{
  "num_hidden_layers": 12,
  "positions": "rope",
  "qk_norm": false,
  "parallel_block": false,
  "init": "orth",
  "init_std_qkv": 0.0294,
  "optimizer": "muon_variant",
  "lr_mult_qkv": 0.5,
  "lr_mult_o": 3.0,
  "beta1": 0.93,
  "decay_fraction": 0.896,
  "final_lr_fraction": 0.0,
  "batch_tokens": 131072,
  "max_steps": 8080
}
Each number is 500 + 50 x the weight over its row's rms, rounded and kept within 0 to 999. Layers, rows and columns count from 0. Numbers have three digits each. The size before them is the row's rms in percent of the matrix's.

# q: layer 7 attention query, 448x448, rms 0.0391, rows 404-447, columns 64-127
# k: layer 7 attention key, 448x448, rms 0.0402, rows 404-447, columns 64-127
# v: layer 7 attention value, 448x448, rms 0.0486, rows 384-439, columns 64-127
# o: layer 7 attention output (transposed), 448x448, rms 0.221, rows 384-439, columns 64-127
q404 098:520519567423472477467514473549542495492567496480469557503469397483469424459472510485413503506458559505501515474505444435485487464462543453551407505547449489628551591456453521466470483482563547
k404 099:422491511499467618495512501522586526458570469407575561513500486460517373610488530490555467508546469420436517519510570402441488507445472477454406555530497488542555601544454556448509485472514531
q405 101:537530504526416482493386458437552515473418502485470504481461538504535444532526480536526439415564450532435511498472503532521461514415558448454496558416501542548508466486492569530506470418475517
k405 102:530521632497460390533467571413448448517516520508376439564453533518488513567560471509557479535530453506553462495564504381451507559501446442532483614441523410528440483468559564526519397558521506
q406 102:505488512517490514552476500528466580482431392508525466437547411604581368525502483561508603573503500549492465581457476533503509582488480484505541493451507558515457554519476482481501560540526561
k406 103:508487437477492533553481578533404465476412453427522482490502464484551451391471451514494516491528554506414505540508466492494579519525556399489481456480485482451469432466487460418510515461500548
q407 098:574500410506485493360468528502424431470487539511521474531512533503505375452477370484526482557515534506498459430493597595503570514512360515500536443469547599622463430514444473581454486578582583
k407 101:555499533454551586350403520440515478482387549465546389522443526480495497423502544517539498412470554502503493520560433572449555451501468470433517463428520485506516478446458481550487485527548539
q408 107:465430442479508387460477516497503555493486460518489475480544445473501474572533456463541487504490548516566529476439486505463448562559430538537624522515509471560494428547396500581492516451397496
k408 103:468418424457443548568476533398516561507569572499540547506424470442452465527453500523483452587508462447428497438507506501554496391521409484509524475504523472554502492522502538548490606480397509
q409 102:501537515513506424523496427429488475551490525569541514533510470539420498467506445571486541536403503381487486567421444432511561546560464466492478508491559516505554522483544552478529469559461438
k409 101:557479456570502463455532524529502480500539425491503497544475532647541450436559586507465570530433470496538569529401466511511521517497362511482466478565469587457617523639497470454494522392481550
q410 096:512539491492498458409541511495548464517454486556448475604548442466550520412471562465472510484521391522491684387402499504544486575513473517522620526435547425474484533514561412517539555579501537
k410 099:522537499491413401459456519549554527554509531515452452655574533487453522449561536468573461518533452497458456543486487500423569472462500455493500499443405464446461437510567507594442560539507465
q411 104:533460501496476578539510355565509548443480429542568533457511518482613516537548559577522446479443551539505518418529403578516545591562437394491433489532493570561445533444583486560542517611514528
k411 101:456482502588464530473521543509471407623516388450482473570506478507500488490561518500453512472522438465466476579456501523574527557559513460530513464552538572494487513517461532528531486472513487
q412 100:425524442577598461530390474531431547460496487542403465535598492447520555567531476519465428507524560495518449458495505543523552528450544476513580428466456463520511484493536548506416514474414491
k412 100:437492457467487477538519451572495495472519473539491452519550585515578449413507389500560480486538561485546477532488518484503579550458516525507548457572482474528455458458527532623422428539487470
q413 102:434392576463462525539504446439469417458408506465522509549525458569516457534522543478509489515528436538540488450453495501547527414461538574449525458521481581484561507544543483482449507511467469
k413 098:513502612457595423450428505514403562527427491472478523446417479401447488557563510587519477451527494458483547541491525500475488433509478553523541484501393555507514617579511486424476459504512530
q414 099:516525534564566544514500517560527484501405483533486401499573452503469506538550482514431540481521587473512505556535454603561503539528428512507448469514520503518436394503373574555493533592550475
k414 098:428550540503499502624424566481559412517556583415441552549494549466509498464544529523510532514488522604496525520536415506549563399536423531481504526522509519530357523560471489539486486563477438
q415 105:486500507380467446552483535568576426502569564571516505524515499584641583534455502481497532476532518477531539546543537545469468522480504394516394527501470387546562463505594549511542509546449468
k415 104:607433478415482512537591501614546395490519461597490492487487546442588492576558593555494478559549451445602562514498524493561470402514539485559478520522473478458500523520528535390558551477453472
q416 102:513470524481380604515547510575476576439532449538502468533533479543487403391547557498520557435499542410463534567402583495508499613459465571410467603582470526510458547521478648515582521560489415
k416 100:578514436433420490484557445549444479394491487526535467495446529497532584429516526494455506490486521448419470502471479585557556493485531541589552603536490419486496497488501540527568422541542507
q417 102:501601447539578532468652459475465533488576572545470436501556489616494528430557450400467496603517458534494453506447518539486507630479520464514518516537432410547541428470465440533599468522521526
k417 100:394417461586452520477635453403425522544602542392522394501548527563437481511478470578580488502515516512479415509529482463469457528430454493451472439579464531535611439492447541470530448530505544
q418 105:454476492486503487538473483544529508480469595518516574445475546559588472505470534558569491546506529525430526549558531535447453420484583471420530594524452612454571500403508495562508463532535463
k418 100:537551565447509537445448416482531435485446478490466507508464578610516578464484559412526508521499531528517469571428469510571500448571526494547517523569473532506520584484467496355570507588461518
q419 101:516528520480567561495597569533494469433514495512464594408511516415441436489470474537503462508593502549594466482433478514545554517429531560480521481658524450565501496453559540498522574547500561
k419 101:487497457438476481445534453465537523470507498488482424491533437498549551529463519451424410417418549452469444548430387655571492527481506449577463450508446488571496485485464521546512561543492578
q420 100:479504542517561481598550521506485501460538585386479679546453460489479512497472521459574449452548528491537557607439549496532452499515481535474461505498458479518532425493459401426500544516579525
k420 104:472493601561454517543491587477580532544476470402443463489543455483443482506516472549549416440511511489482577438535542477540556569460442443567505519524562533540452529482401472476494467496536500
q421 103:516548463416565425478488530522431484476525507394552495535526441461527425460540459597509499512450427564596504478448471470476445505399416426586553476566472518533475456541547498488488551526490462
k421 099:597499537452438549509543506507528541475515472457472575520596448494540411458439486552518400576476600521530526519440482529446520487443478556442418540423579515550617540470421575504502423428530583
q422 108:530581496521475520492564526489514536468488490537474463497552466460450568419565489461435511515458468422485454563467482476546509459469557505511561398525497456527545527460542423517521521438466499
k422 102:571552593425485496461503584438430495507600529548500564484464424445482485513576451468493536530512487492508403503513412544512500412466610453566529449458569498448545489482566560498558469457519407
q423 100:541459472564536468527413476501571498501440472525556519388442488452461465457453464551557496524439466593451530520556511551425574548591482533490458596521515476472509556482521552535540420447539497
k423 103:509588558511483435648570515478522458530411492531524494614409494537478508433439488460531451463466437575563520529507504545406554512484538589456459495495407527500496469446567367521419525598438581
q424 103:581542403508571505441419564555468527468503515514548453492491497547479497420525487492470532493528516472459522551509521495565556497523488539568519515437502408480518593504481390497409454382540552
k424 101:581499381405550476517564529428504524479632514503436499515542414507518496514502475507509432378568513522586508445520481578521553469538410504589520513469478555505552555493517525485442452484480596
q425 102:526572485553481531489452502581514517541467507537487478543470499533414510443402489568504592429559421520504483532505478572507479513465536517454501489514476479515524522430559528565433549504481480
k425 101:483481550446528477552573485499388465517480427411498449542472629470519446440435429527515403407499493569537492543544573475564505487503478451497482522411497491494572476427449463530511494451468559
q426 104:459581478478555513402475623523629514461492507504539564447488453510498465531485461551465452571485529520447509487484456488573457451495553499527546505462476446527537472548571519475544567537595479
k426 100:411611561593446505393517511555534571467491574496510420470504499553406527513523463467609478418524537532428503383508538556531540460485508462468408504445519509515532510475503520560525458475523439
q427 102:509500554444553527519508561514502440418490523501419513513554515453567552516533528611453539488541451449528512511483523506547523367554583428498519588403501553600580553398554518514421423492404503
k427 100:566419504581447466531571533415453506595586423461513427539496563461556480469526487486419532421486404415474597489513470497525528500584557455532619554522469475494526483500582496546489543480456575
q428 102:476435478522541547539531501512501555451576557468481503359518541569539431470484557494388398469484512436416533560419578448540530410560522530542581494531440547485462470592428424477428509475583391
k428 103:453470600431457545525584551556456423478477504590521499487467495549439500470560528476427615476420585504466532520502608475496408569614571486533530485474520449474507479466480466579479489463514590
q429 099:582565496448459538494491416458549411439445517509596556558523475580512443443454521563563523556598519411598495568461478447455479468510528461459393480484538512493495583476500551491512488497429522
k429 104:437559537480474523517444457510494471470579533534508406364517481549498580551509598403469487446424495502591512511580568492566498535539460418441518566527455683524466482411410487532557591565438451
q430 104:514468564381590442472471522542476506509549477450536447507513515503518484459503502459506427469517495519417400468494568431517452479519471555595532488531495529464425531577555482376437494532494442
k430 099:444526437367476632482571491514436462453549515447449489562495409432485458416583497438435484498465532423490492521537437536516455520441542420418475501435452497546479502446523508529450483572434413
q431 101:477519590470510575555494499475432483497474499523533541546460603499514556451540471491482527494552534442519418506618440523536497468499438537444499435554521497535599453485537519506545439509465552
k431 103:463523488532572534586502493467478446550375566494398422556486484489489486563471539453533514465473520551580493542558559509535490473389441530482515443536513452532535462428584532609537506479517490
q432 103:430544550542468572476537456477436418432456483443541591408521498449486585458446424556525422489436426360551446486444473556488465518494514497525486501531457451500493540413450485462518449500537416
k432 102:534459415421486552484464536542509512503492428556562537488534477502412530452458493558423546520473460528540547458462516447503462489448450491504463521505449498465550556494408472461487429567465550
q433 104:485548485458464499443508500536539469494570502419472551421525478448514485436487539490468578515474538483546470484477487526573470540526500531464509523464434608462646546519515486574440393519419430
k433 105:527574613487455461441551463410610550532384537512491592500490539565590482459572455441492552531569538461408596465469506558500509439507443540449523552553508501553501381494528392488476407533592560
q434 105:502487425509484506472479511450435544452625452534491536576488557445421491484474496551552462465599443568467551509412567476566473368514542527472478378567466538434562444497514492482453495484379404
k434 103:511541481449537532532389593529573412550489555450463558558465526566365539552566490593473550518533482477471453556479488522584566469456536436468455516458546536524532389491423561592516547422489439
q435 102:613457568433637504481569508434421565559524511561536448451433542516397536517468516459377527493478464486597480466433487572508454501607453509545522431555540470604532494459569528531542499465547481
k435 100:504467532460501504496529532560504632485556454499519419496518539552549466561454494509539418531467451499476536506555448538414490501522455643594512418560424567529516497490630483439465530450441581
q436 102:542516554591502526593545672446537448514423500456485402541505482468470381446573548500516434415460441439508525453469480433472400563448498496590512554543486508588554555599477478482559548471488527
k436 098:515498611475440471419386522505612474523481546473478503544572389540539552511530490486468472538478436529466576494428464461557516455513451420450489556420508510555465432645470482485517571531524531
q437 103:520527486506466507418474468486430468403416422577451592492520476559533451533436424607504456481509423540454465462465543488499454536431586560458463494507494532526525652479518465513483539509540550
k437 101:584531506396524544553489450431538453476492464565460457426495564419575564487514525632559468423449477428476530594573463450541414407497471579521505465511494474524542455543538474450429555437455440
q438 102:546453467519473452537491462436429435461603576492566604478501463499455490520452538516550495464531544570573538447470403470546465520617515552491558500532512474558594404557526467468518503440491556
k438 103:521478524556501505533552530473473546538556558493543434449479465521424521492480527552462463550459521535531522554354476515462521582476466573515476498427444462505481516522506462488562589533375557
q439 110:510629416375481479561458394594442447447485542460428422452534528476479481476555518547447488495470503442479466584402534541544439525431510487515475472535532530421429444501502444597464474575533434
k439 103:610471364482659461472592466498472535484510507474572376528451532447542483446457459575509550519519498433459538497482445559529475521581541548450510468510511455524418481519456489556494399548443442
q440 102:560586457588540452576466523486522478477554584555418465430474515521500459421514476446608523509352478540544501514450500459433425407503542443437498507538487485502548445547504541536500460553596526
k440 098:495531486645576483535408399461444558471493516502553500597487533564563461531441423502517501583460446538517657528495455584477473494414555453498520483494483423573444546462505426512544546540488552
q441 103:427577591487502524506449453483484554528537530471516450544483531526518505534539571466515556390450466428447470452447475511554421492430515554404486479522499450503532507491533517460544552473559471
k441 103:541495498522487466475471482595474516496569517544508523512464550501501585421509642554447458425549471479504487452515474535471527514491468574398605487479515462588540485522527485516489534483479462
q442 099:361575476509482446407518512485469517591556457550544487503543501478527460480466572512500495463596484500578490508492532454552522394445572496576421504412527459456591494509547574464456435524564471
k442 101:480542480513500448477541606467526575545548487502466514516509396544576570510548498424507534591486494384472528530475513598558582459413546440555509518509498515491546545496539515629568463527538486
q443 108:536480581469448439521531510505399540471440506510510552622511554502420411551494518429482494576492534539444567504414499456568560509494382474530522567461556495522437517471490491478513417432545520
k443 100:489505545457503560529460479530468431400563429428523507582469517559460494459524448573383525489437541374445496517443444501487515517567474531579503542468541587599457461565473474416488470458503596
q444 101:528468528459439434497433455385528540511476532507476539461575467472517450624469587453490517454483476538513481488442573489498487585502614492559521574483523498466609500483436483475556492496442535
k444 100:506437464543535469369535472479411462535543570473475474491496518522510472482529518474524554505534602506359629546638546490467660504455435511466508609463507503495525397559580428396518521495462450
q445 103:468470479484493580466488535465652561478493480534507462494380455530476465546477562462476534423588579455607424523477481436454395496486571464535469566530448485418503514522524522441544504494492482
k445 106:434504466503531496515573537561544539512567479478475434412450558519525475450467540450459507466389406471491485508578470483549471496537458589499477469493469501488416512481488534571455434464518641
q446 099:448542534481409548458505443443561505452432519519492513476481423449515459426486509539475458509551452528520438490406539533481459526489445547446552566473496512535377512410468561448557499520569532
k446 102:505538492483462460405497553431473445521527441540437528497487505539487490538568498503552493482447406483530586498427499493428461447530531429428592545536421511524374511483483503424489530479496460
q447 105:458540492484551481487552407534521365504524589530454474556523324502522555482473520481464497515536517551504518568446516554517515448524441532477519587502517677509468431504438560496551634469458451
k447 100:458623527546517486542471565548485489471525425439476436399504468450529600524486483529382370449493512476535454584530499517480556408507512566588567462568492474509579470600431491484435525488501532
v384 101:447490408545450470504490530509500527604486518494482545648491595454470520502554531504452437529478489542550598464504499535482492407502421422413477559543522480459360408529539540616418464440429505
o384 102:438553504432466483531428493488457493503429526422461385494529576504532546494458474481566560517530501501536510541482510518496507429461492485528406479382621502469460550493532439472535517456476496
v385 097:493492443465446488504472524502620432470506538559546510557551443530541516513483537572517505416451508443348516452476463437494491505435449501458439498600498480459491484469461498486479524578513581
o385 098:426520526454514549483440498549511486544398513317472462558464474475486611505560608414514420588482504459492426485495500392461527555525479532564469471503476473523471468488545516491490561497519552
v386 099:443537519436480487618548370465493544511609434420451537519519627534582524431476549387504506439553502526580584585567527472469529560490444447512493442518462547434514484532414596450540509478451515
o386 107:536504505559516477499529504445474551540557526516456540555448451511579459545440518439474523478349404475515453447407532570510468577492470539483521421515542465484578542528523514561470449552473506
v387 099:419487449483432476468394547451585468513483631521504498457456482508469457482423469487477557457529566532420533540546550528567464531544523447456471488576526572537534466478558467481464476514491511
o387 100:504454588552556521522536432443509511390532560457484585504506479480475509483603527428423484453478473623582408518473445525543489493482575520607547492424516517505459546502492490527487502506462545
v388 100:487442439571508521529537484444521490459522498497452420382590483442525504448494555535549515533553494436462483380491468552579527547510520531633383536506458481501492589483530559466420482437507459
o388 104:499570482398476540454474518483554523423536464443505463461417396449545462379522474386528544498576471613561557521497440559522474471475506525550540523500444504460513522593590487471530558495443500
v389 103:435490589462448555375494434533470547471512495515568500460456505569553516430519546442520563431530512564394487441427537506449363450514545460581561535469526429447593566571590526525526419453467481
o389 108:604512519430474428601576528483475468561494600517442489543467415560481444526569519541533549466464395510496522490450458431547509508404440436487441538453556619526504522524504455533503495517517540
v390 099:398503633469599472485490525580462410484481472569499489492383483492622408493540538566436494518474566588501547462466506445506573598447559535379514531513476491473476463537513523496526545464591433
o390 103:507513475552459509502525529458522437543608555480465450506565571460518416460549503464530545490504625449516515512495565499428494600504457500510533553542572503405474506569426451465469474568486566
v391 099:486527447447499554398440497501450550530453540516485491505498597464562572545478513535468454519549501541572531476390553524388531501501618424504499559595475541598513506457500502520440566472546503
o391 100:414460435523464447467553455450402451418542458454447509546518521495535541580508452502451596442431463485456443524539530483511544504540493526629442512512455526432415551550612482570490508498368481
v392 108:419589444444467448431434503469536493495437503545412403470550590499499528491504468458493493546491368500432494502459456362546492399470509492513586336509449561489467519557578502426490489444485498
o392 111:545537527619521492516528473489492401463482545522431506582504464511442501355503436510530402429519508511575460469550556542563438480531438558565477520548445516600507478489428472495497532501417496
v393 101:487564450537481538463415377527496521537511504641526422479445403510485473579508474521498465449442498528429470456398493516488502498576396536552427471526503485515549563528522468552471527485528530
o393 103:518490489537491409465542515522499468518593480569503467397565425520573610560495531506520496605491498505493458575573548499511487487501524516492507503508520518581596410533489557493565515507420578
v394 100:555479489494506413538486494550509501438568426459554499495437490483535482508486488523595460566517482557467533442558609438514581488598466533433491499475531552461502527519491390558446419481464452
o394 104:496507503506415490499608564422508592512545440489473450526459535486514493458500490577399375495458468566445461467486523499461577492454501539511542604546479508520425484528510477552584482478508547
v395 099:509461471538521441460555522555547517528449500525501473554495538436500478531509478546548509459486457507557573443447449358513556467488493509430477574476438465513544544498469589575521520554536539
o395 097:501413464552514428466475502589454554444510564511489555509508550551542497513453529473569529457510508393458539407462534510537548605521594547504538496485511453587516515430547567539551423482530537
v396 098:551516497450536480341488407502506542427457499511504454504508510540527507550557601511507517434556551428527541563416468474518469441541596477530478451449479500496419564519516584474540457520520428
o396 101:473520537454513482515515443522463475521512582522463528628545479492514522510409492498424510525508463439529511462549554457518438537523515488500428499505556435451499457406445494463463540464475420
v397 098:480547386491410550554462509607550415538478523520469467461528488466452474482586546515461550511598493556473403458457444487452631537512558504469420537521480460532475405478454505453519529416520572
o397 103:499469536574541507513473490429472466474556472471500561523452485498426523585476447507443549528559547480403551449549538571454507494520524500598505510451476570476488489542548395486567503448490518
v398 102:493402453504508541513530593475524614484512479524444522590598547466409563556509500598536433492514493507541557455471505450431571520537435508421511487512533512586535541497569434624513472520568523
o398 104:510518480549430507579433465445444479541463462525544416486449422458415518507491513572528576503512527466545572531596517580523534420496516526468419469515445470564550483509411493450552535486521443
v399 109:546513422526446506476568475463467477532610562591498548587526537561523541506467506475521498469494406541433459407432583575436571385528473496438522409455466527503557506520543494564499496575447477
o399 105:538535530377464488600469538588416524411424473457497536524495498525493528523397517530482479598483564470503537470496515524536402535550489552418526487521499477556440573494469553535513457500599522
v400 106:473513548548510455535451490466473536495487478429562399480522423511541506449460514488430408486492413538577489433417551520489475527485566473563484431535528464528559538592511495542510523515517511
o400 110:448527422472416525520464454503507595578460592547582545444519477549559541517505505432550487478451554430548519537519560616514409506448475546480444493526593485530448482479513465474596544472474540
v401 102:465458508578500531449444503535497491542452458537530473531528488472533462389498482612506484541480509446496365522506368490383531555483584480607495499473445521584463513542494476577358475375439529
o401 111:510619583456512494555554564517491513506504466503503542429453384500434548455487419528454500528548533490548473522470456523524482511575407503435434466555559437514615481436449492499503544449494556
v402 103:459459542560404472483461493494454532464496508418562468455429478403569400428544488490474526557537529521479415498561498461541461429505479413581469529540445495550480433545466556509543519578470498
o402 105:563437482498568457502567404496585551434430534555444474486502536505380477545491504561384641518562529492586501483569477559531498460481582534493480412462575560510475505527506556530506464462278483
v403 103:491508452481481487516426512479519539540470478435415421445422462400455577452490467587602542511450535415490426398527517471513584555548476524551610463536489566586499513407510547564580610565526494
o403 105:465524501507525511495425530628490606474484615549548545496481457526489463563532467350478587499487530463635418551455488497502596430569509483573539506508501470522465366500428434529545516569479571
v404 100:580620551514557477590426413547491530509568523483549581428431484517507533500419560440510478391480480530381446527499511534554454483490429552514494578504486516430490529515445496443482429556454534
o404 101:476540492435541424447448562419459519484464504484395557598503595446481437474511585520534457482467566574496459495485595492459602608479518469531504502472529518443479494442447526486541467423418526
v405 096:468547486480504440470615470549489516476518584509396540468466462486357486491521481535480494486462502528480488420587528536531582451567517583525467570521418509479490539483480528548448464409495578
o405 098:526548437516458562564486505500633578507491524508390471477485545480559475531491539554523474561491521576429453536525458457511525502509585462471452471438558500460505443566541455386461462531526484
v406 100:416368561519449452440482501509426451462589541536468523488485570401507487489511486514483480605546567514526504520513459437591511483453534499454429484497411505479484482488581504514456559562610443
o406 101:551533421516366505458544435531581484530467483490518471528476513453500527496488592515453490442534494510508471533488457586438457531439459537543462574469509475484497508494527417450509435582403541
v407 104:514427477506463496517562500360517499423548500435491461525545534517472463599534569450502471481506448497429485548434495557460484577488581516499523511476476464501500489449401446481525422495541552
o407 107:535555520533546518437507508509482447532613583561410557478550483499488449531469532407402450589439472506480653543451582468474482427514449511544522500623451529503519454537423492447485542421530472
v408 100:436529526436544451455491422465580501497488514477545516468532486530634584493535489535457510451536550496518449472497473554538549535536586487536444484485458532582550495483536480492528486604506437
o408 101:460534526537473487533581573492474435507448414564507545549492530482521454519490534492496477445456438591483451475530500471542471493486468560475534446485601416546564401489492481453407510377494444
v409 103:548489531436492474541529565561512535476463513480580470353471607539479414448492540426417491469446502564543460457492477537528535531410479529517528509507534477513539437415507429526573465514501495
o409 109:385532515502423568472497502554511494427501561525608533511502503509544519563507511545531433461530476433481550461496458463440491491534522440407472484419599563482541580599535454463404464556447446
v410 105:444532492433500511554543452479474498498555491483518561527531455523554446478509570505516458504609593466492450553586493531504477526521463503518449420497524449494575540551393488594538522532421415
o410 104:481403428489453506570586477537502470450396582458460488540445455592423552498544474491498460597446429503488481585466475554528456533583445536511472494502506561468474496452507485444490531504591531
v411 100:431452469512536507482448515514531533484497593522494458436420568453471488476547474484527509538548489504501402526434477463571485478536540500578518509510479527475474464485472468446518425387448544
o411 108:494446509412532535514528459423569419636575464550468502495527490528521492473522524497488503529509508499458565484466520499481574514423532472409484488471422455524526471581530470540484533520461491
v412 106:535494577428473548452579462506497474450569556532576551548526535585492581576532531477505577411505557591417552464475579488481522425502497546519498501547557424388518543421489539472548488482567510
o412 108:525638516513437539532564521484412564528504508587445458529492514436533555461451397542448455485574449423474511508532484469438499573513532427530462429449530549513456543500496380431429495488567445
v413 102:530445461516461456454546473526532555523526469513501390487476420482457535446543492500506498474404475509444477410459496437474562432430546459449477539534485573477506419447494528484482447470468476
o413 102:451464444430508491563499513513539447532414513496625561546479577502519514466487501446441474467597440544512547612560492489520537572548489624552494575443512504453552539570504551446531500490548457
v414 103:440543411571520430565553490460538591520531510470397603477532460451485518523549567592556479469479406388356522530485519530460539497457499576466514479458469556484576425528522517555495480464493494
o414 103:527546460486387515542531512526452544513532520478433536514466481576450520522501472489504514517488464579549482480537393492568526544482503518457565466471511414522486429548562485473472541444468495
v415 103:440561467474431469493481536408479509509567495517448472544505519504475438546463463510479570565531566590462498466543493557545453464412513506434477492479481490532493461529469515540440615485484484
o415 105:604471488529475482437511393484470458447414554465502524443526612471453504468597522477547513529502491492563492538467497439407442522563528547498404569505433495525441448506462543460522466515488525
v416 103:559510446483398560403512492493522439474440474483426538522478514426435570532432527473459489512542550462475485561405513407479497504467449451434565509452532575485489525609521485472461598469512455
o416 110:428464525453487501510476419472450549410496499463625456563554552574483421532534491463521451473453511525556537477472460584477424437478579518568436550468422474489574502506559476530543517389427520
v417 102:439508479524476539536456450522469574530462547454471531520522560544447473473560466428527470467548437446454460573554579425505429493491486426488579490510477447549458490421526498434546408469458525
o417 102:535525500374525555555485450453492525570510493473484427497576512585496473504527513560492519509469456538535489510404530508463508531482453471560447526477592483527536497505505503542541524565526465
v418 104:492542463476479498449442490519443535454529533559426498565515537398441484483448475478513362558523407535444452445481692475546524521565583457504444451540514536501464427506518568498405507557490514
o418 107:503514451486510508583588477476572449458554486553540521514519594536491500491454472529468515490435547492597426542475470468497533438502463465525530496417478481507529600462500369502483490521476479
v419 107:489452522624445555430537513502457430477536433484454446469535463484577476547508522560435550506512489454580572443514583458527533427523467509479485464445464484473442606523485540475383511531502437
o419 100:505474499444542460460495520536349534518502577360418516500545496492458588473467471524479432520581497397459507519441556480556469475498440530529483464460434488498523570424461477515481398469504544
v420 108:449540547532464520500595542477460599520586481501526531541500493581520469530550499448482518539539514386417485508372364572520529561427461526476476494592504544453446502485485520548481518498454572
o420 105:582557464491488462625384519450494569553585423484511463446623502457411560518497538480514490549480498538461455491521553535543381462529468558476536506615506501480581518594455472535522481523516622
v421 098:452511472452590482592530520547540445419521478498586567482523540474444449521422510497501511477523451581479505463403585569511479499445483463499506534569485420456587515587527503569522478577492524
o421 105:488535482434420544492513499548471557473505543447467530435503528494502452529479582405561482473533497543519456438502445462544471401550473504435414391474493518488507441445418475466490571476568566
v422 104:445455444535495544424469519477520537452486632514506459483567571480508591474521596609538548455486525414498542542494535447561384441577517521472507360505526543480498503577471521590516516508485399
o422 106:419541555539494581621554537507556527544536567511518527534478562527473497479446511575496472572482484598446439465500490480484567603482487548570524494453396509354509488465473483575558533470495520
v423 100:470459533487507529428492473519408535450551544547491474571561427483485403405485459501472469486573540440511489508458535512585473492477486481494545427529479510511463568453543525472498430558448441
o423 102:510519572436492467536549551535527555596486348494511483519503539604514514534580556558539468427477510465555463529592499560438428532431483371577551521520564474486553522466563512512464589549517553
v424 101:505479496573525421568566454505496389521452510429458435511483556536421545574540497559503505506435453457452526455455523460450471524545580501492514534579511467588403477468501501459454637505510558
o424 101:459597574562481464540431548512483508605499545508509545467444552383503436425500426558495435467498454386578553478498522579527550501475527458472530515479438446601552571561522477489523559561460394
v425 104:453490533507458452541457571535479538529475487522476495498566501545508569495535474511539483557463589459484527572532520447518569478561549453482491553452602427546581566538476485583497436520541483
o425 108:552532463461384517362454537382523473578578472527501447471455503530461459461511513542492524555530525607508531440475581469580473480451514553462472611482434469483495524533464422563451490447469517
v426 104:437516523562366456564440518501474445569455405453465528361484576537423539498540521493480459571544571580508487539618460466510513478519517487498557475500454463539406551485491559419580518564503560
o426 097:534443442466519501568444473455464515474540511555493535534514474502472521529473477548519481455554548489460445479418563525599514485475471545470483594487508475459570541534566479573555493559546553
v427 098:472439447555597526472437460443471545335451357525570482451419432419504545598467453520520463463391492449499504465522546459511549519453635485543535476449526524518561523409496484632528434477468459
o427 099:391470489511416499558501664505471470477517374543570467412543509431519577535513556511507499478525507565626475518536401555595464539509527490547492442488539498543504491442553510480512633566448510
v428 109:522444484547476536529452531497463551530418469468399451546509399442451492450571474509451513535454593550490450538541524475484547517542497468542522478555537421586433449481563616498485529515592501
o428 108:582580610507553475464473547523492499504492484559570393493449438490546524516559373504473494495512434512479433527445500527392529453495546557489441555511518471445463449531384434432489492483432489
v429 094:468553476537525512480450480526526511471508559504480538431515654464504420554476469503418431499398479579498581447609466435544465546542474496551524433514438524461540512536512482438576590465573456
o429 098:502500486546489451572534492600515412425518502502487509603561439427570507453489502510604483488494498467567572530490503489461492542478474426525437531455509543526422461465451558621448480476432451
v430 102:597514433525452506485457478459463515483452540525552442590539489478437474403447540469509588509453472573481523551623507495530597575491422511480516496488426590446494507435466485454523544424598477
o430 103:546476507551556477588505440526483492477482474600490494465581487401491521600564526472493480457469432577484498517362468461442494534540604517504576551473483504450395524429550445488518521454503525
v431 101:537541537499575448468443434432504462531439614439487466439434426410495462561581447515460508525514469514463504521420487497500501423415534506542516494458461496579515469533525520581431508510496423
o431 106:501521485426472571449513559531562581599423548523481512454501455473427575493454415483604477458561478530621485535507496530520466487672498473534460420522476472603467527528454541550543545544520514
v432 104:509525434486449533544512558500475478573441508409534501490470563482497526509541514486434383509491421524504500452590490473493652607506486500524464453423422504479420526559531573508468420491511505
o432 110:553485476524579503462484537464558488508561505456476499553384501484569454527519538524539495533493450559502563531462529548471526478517393507500521510516533447484536525419531452588526497446475501
v433 104:499483516526436445447461436527553449563460601458509463481413435535460643414448481466528564545622492412497514444537469430613577507551505492450505516559322477449548426575527394453499368473520449
o433 106:478440477356475482452499405516504524515545505400484549545470484563500493483436605477581498476465506583515493481434529561445417559429500530620501475493506477510398474459528495494481484499539587
v434 103:483580428505432469497513467548479469465554523457410461612518459495505556526516525520552499604468604488509459507559583491529455463529487434516472436472507557519430427496440466562498520485576560
o434 104:488586535446534537515451555494539543482453492548450522498513498462460524505547414425482539478525393508426485476434547522500492511482498500568496518546515443526553535480503461436491436568484632
v435 100:466613496559534519554482486494491482435447537534497480471464534460523444553501470417606516438454439501492353449497523452508477473494612542545569514415473465488505516561553433518494551512464473
o435 102:496496506505445469548466421522397519471538385554514397499492418542460512508503434565382429523466502566458538493433441547550553517403529447525430453514559511469445478414465592422439509560542551
v436 104:519456489544494448578340434547429477467480477624453525386610469468589561497537492423489527530465477443584477578498550535529586518542485481474502462487350442530546555449534522508482516502492452
o436 103:408475423510519441485540572441516506611536463446598495481426508558530501468496521492457565495489517475481510517539571380377463523443470548514552464594443503574532522394499512536487499483381493
v437 103:482492594501443415481572488468462446480497517494427435475357586482494489503465478530474521511485458489532467536488607487445529545488410468509572491459524468482619511458446591479606507451471518
o437 102:541440536545563497470500531506518455495530514547481491456490478477467544493431483557489598448529553478588489416532472488498478523586432369556423473376555466466528543516479475544549475470532442
v438 104:495476548561595440579483485612628557502476568474455462557552446490528465467590502440504452482542413429587564584477474515503452517574575605534559462474489549487422552488562555548510518577586503
o438 103:532559460466479600489514488471578462427463471511471467536575491550518559575403526512558528646499609453487527520429450384500513525455481420427485571462468536439466387568536467465437546561495423
v439 099:479507495527534478497575524515555392514464477454464619568526465445421433487504503447505519467551492430499526497443470486464532429423518538566439537457543492468504460554540477559482468425453502
o439 102:532471457541549453599508487569567511556443474542501494429491505468579561489515488486507471506543449513500458449542450542449451509497571482470579486554412460478460450477522483568493586509578420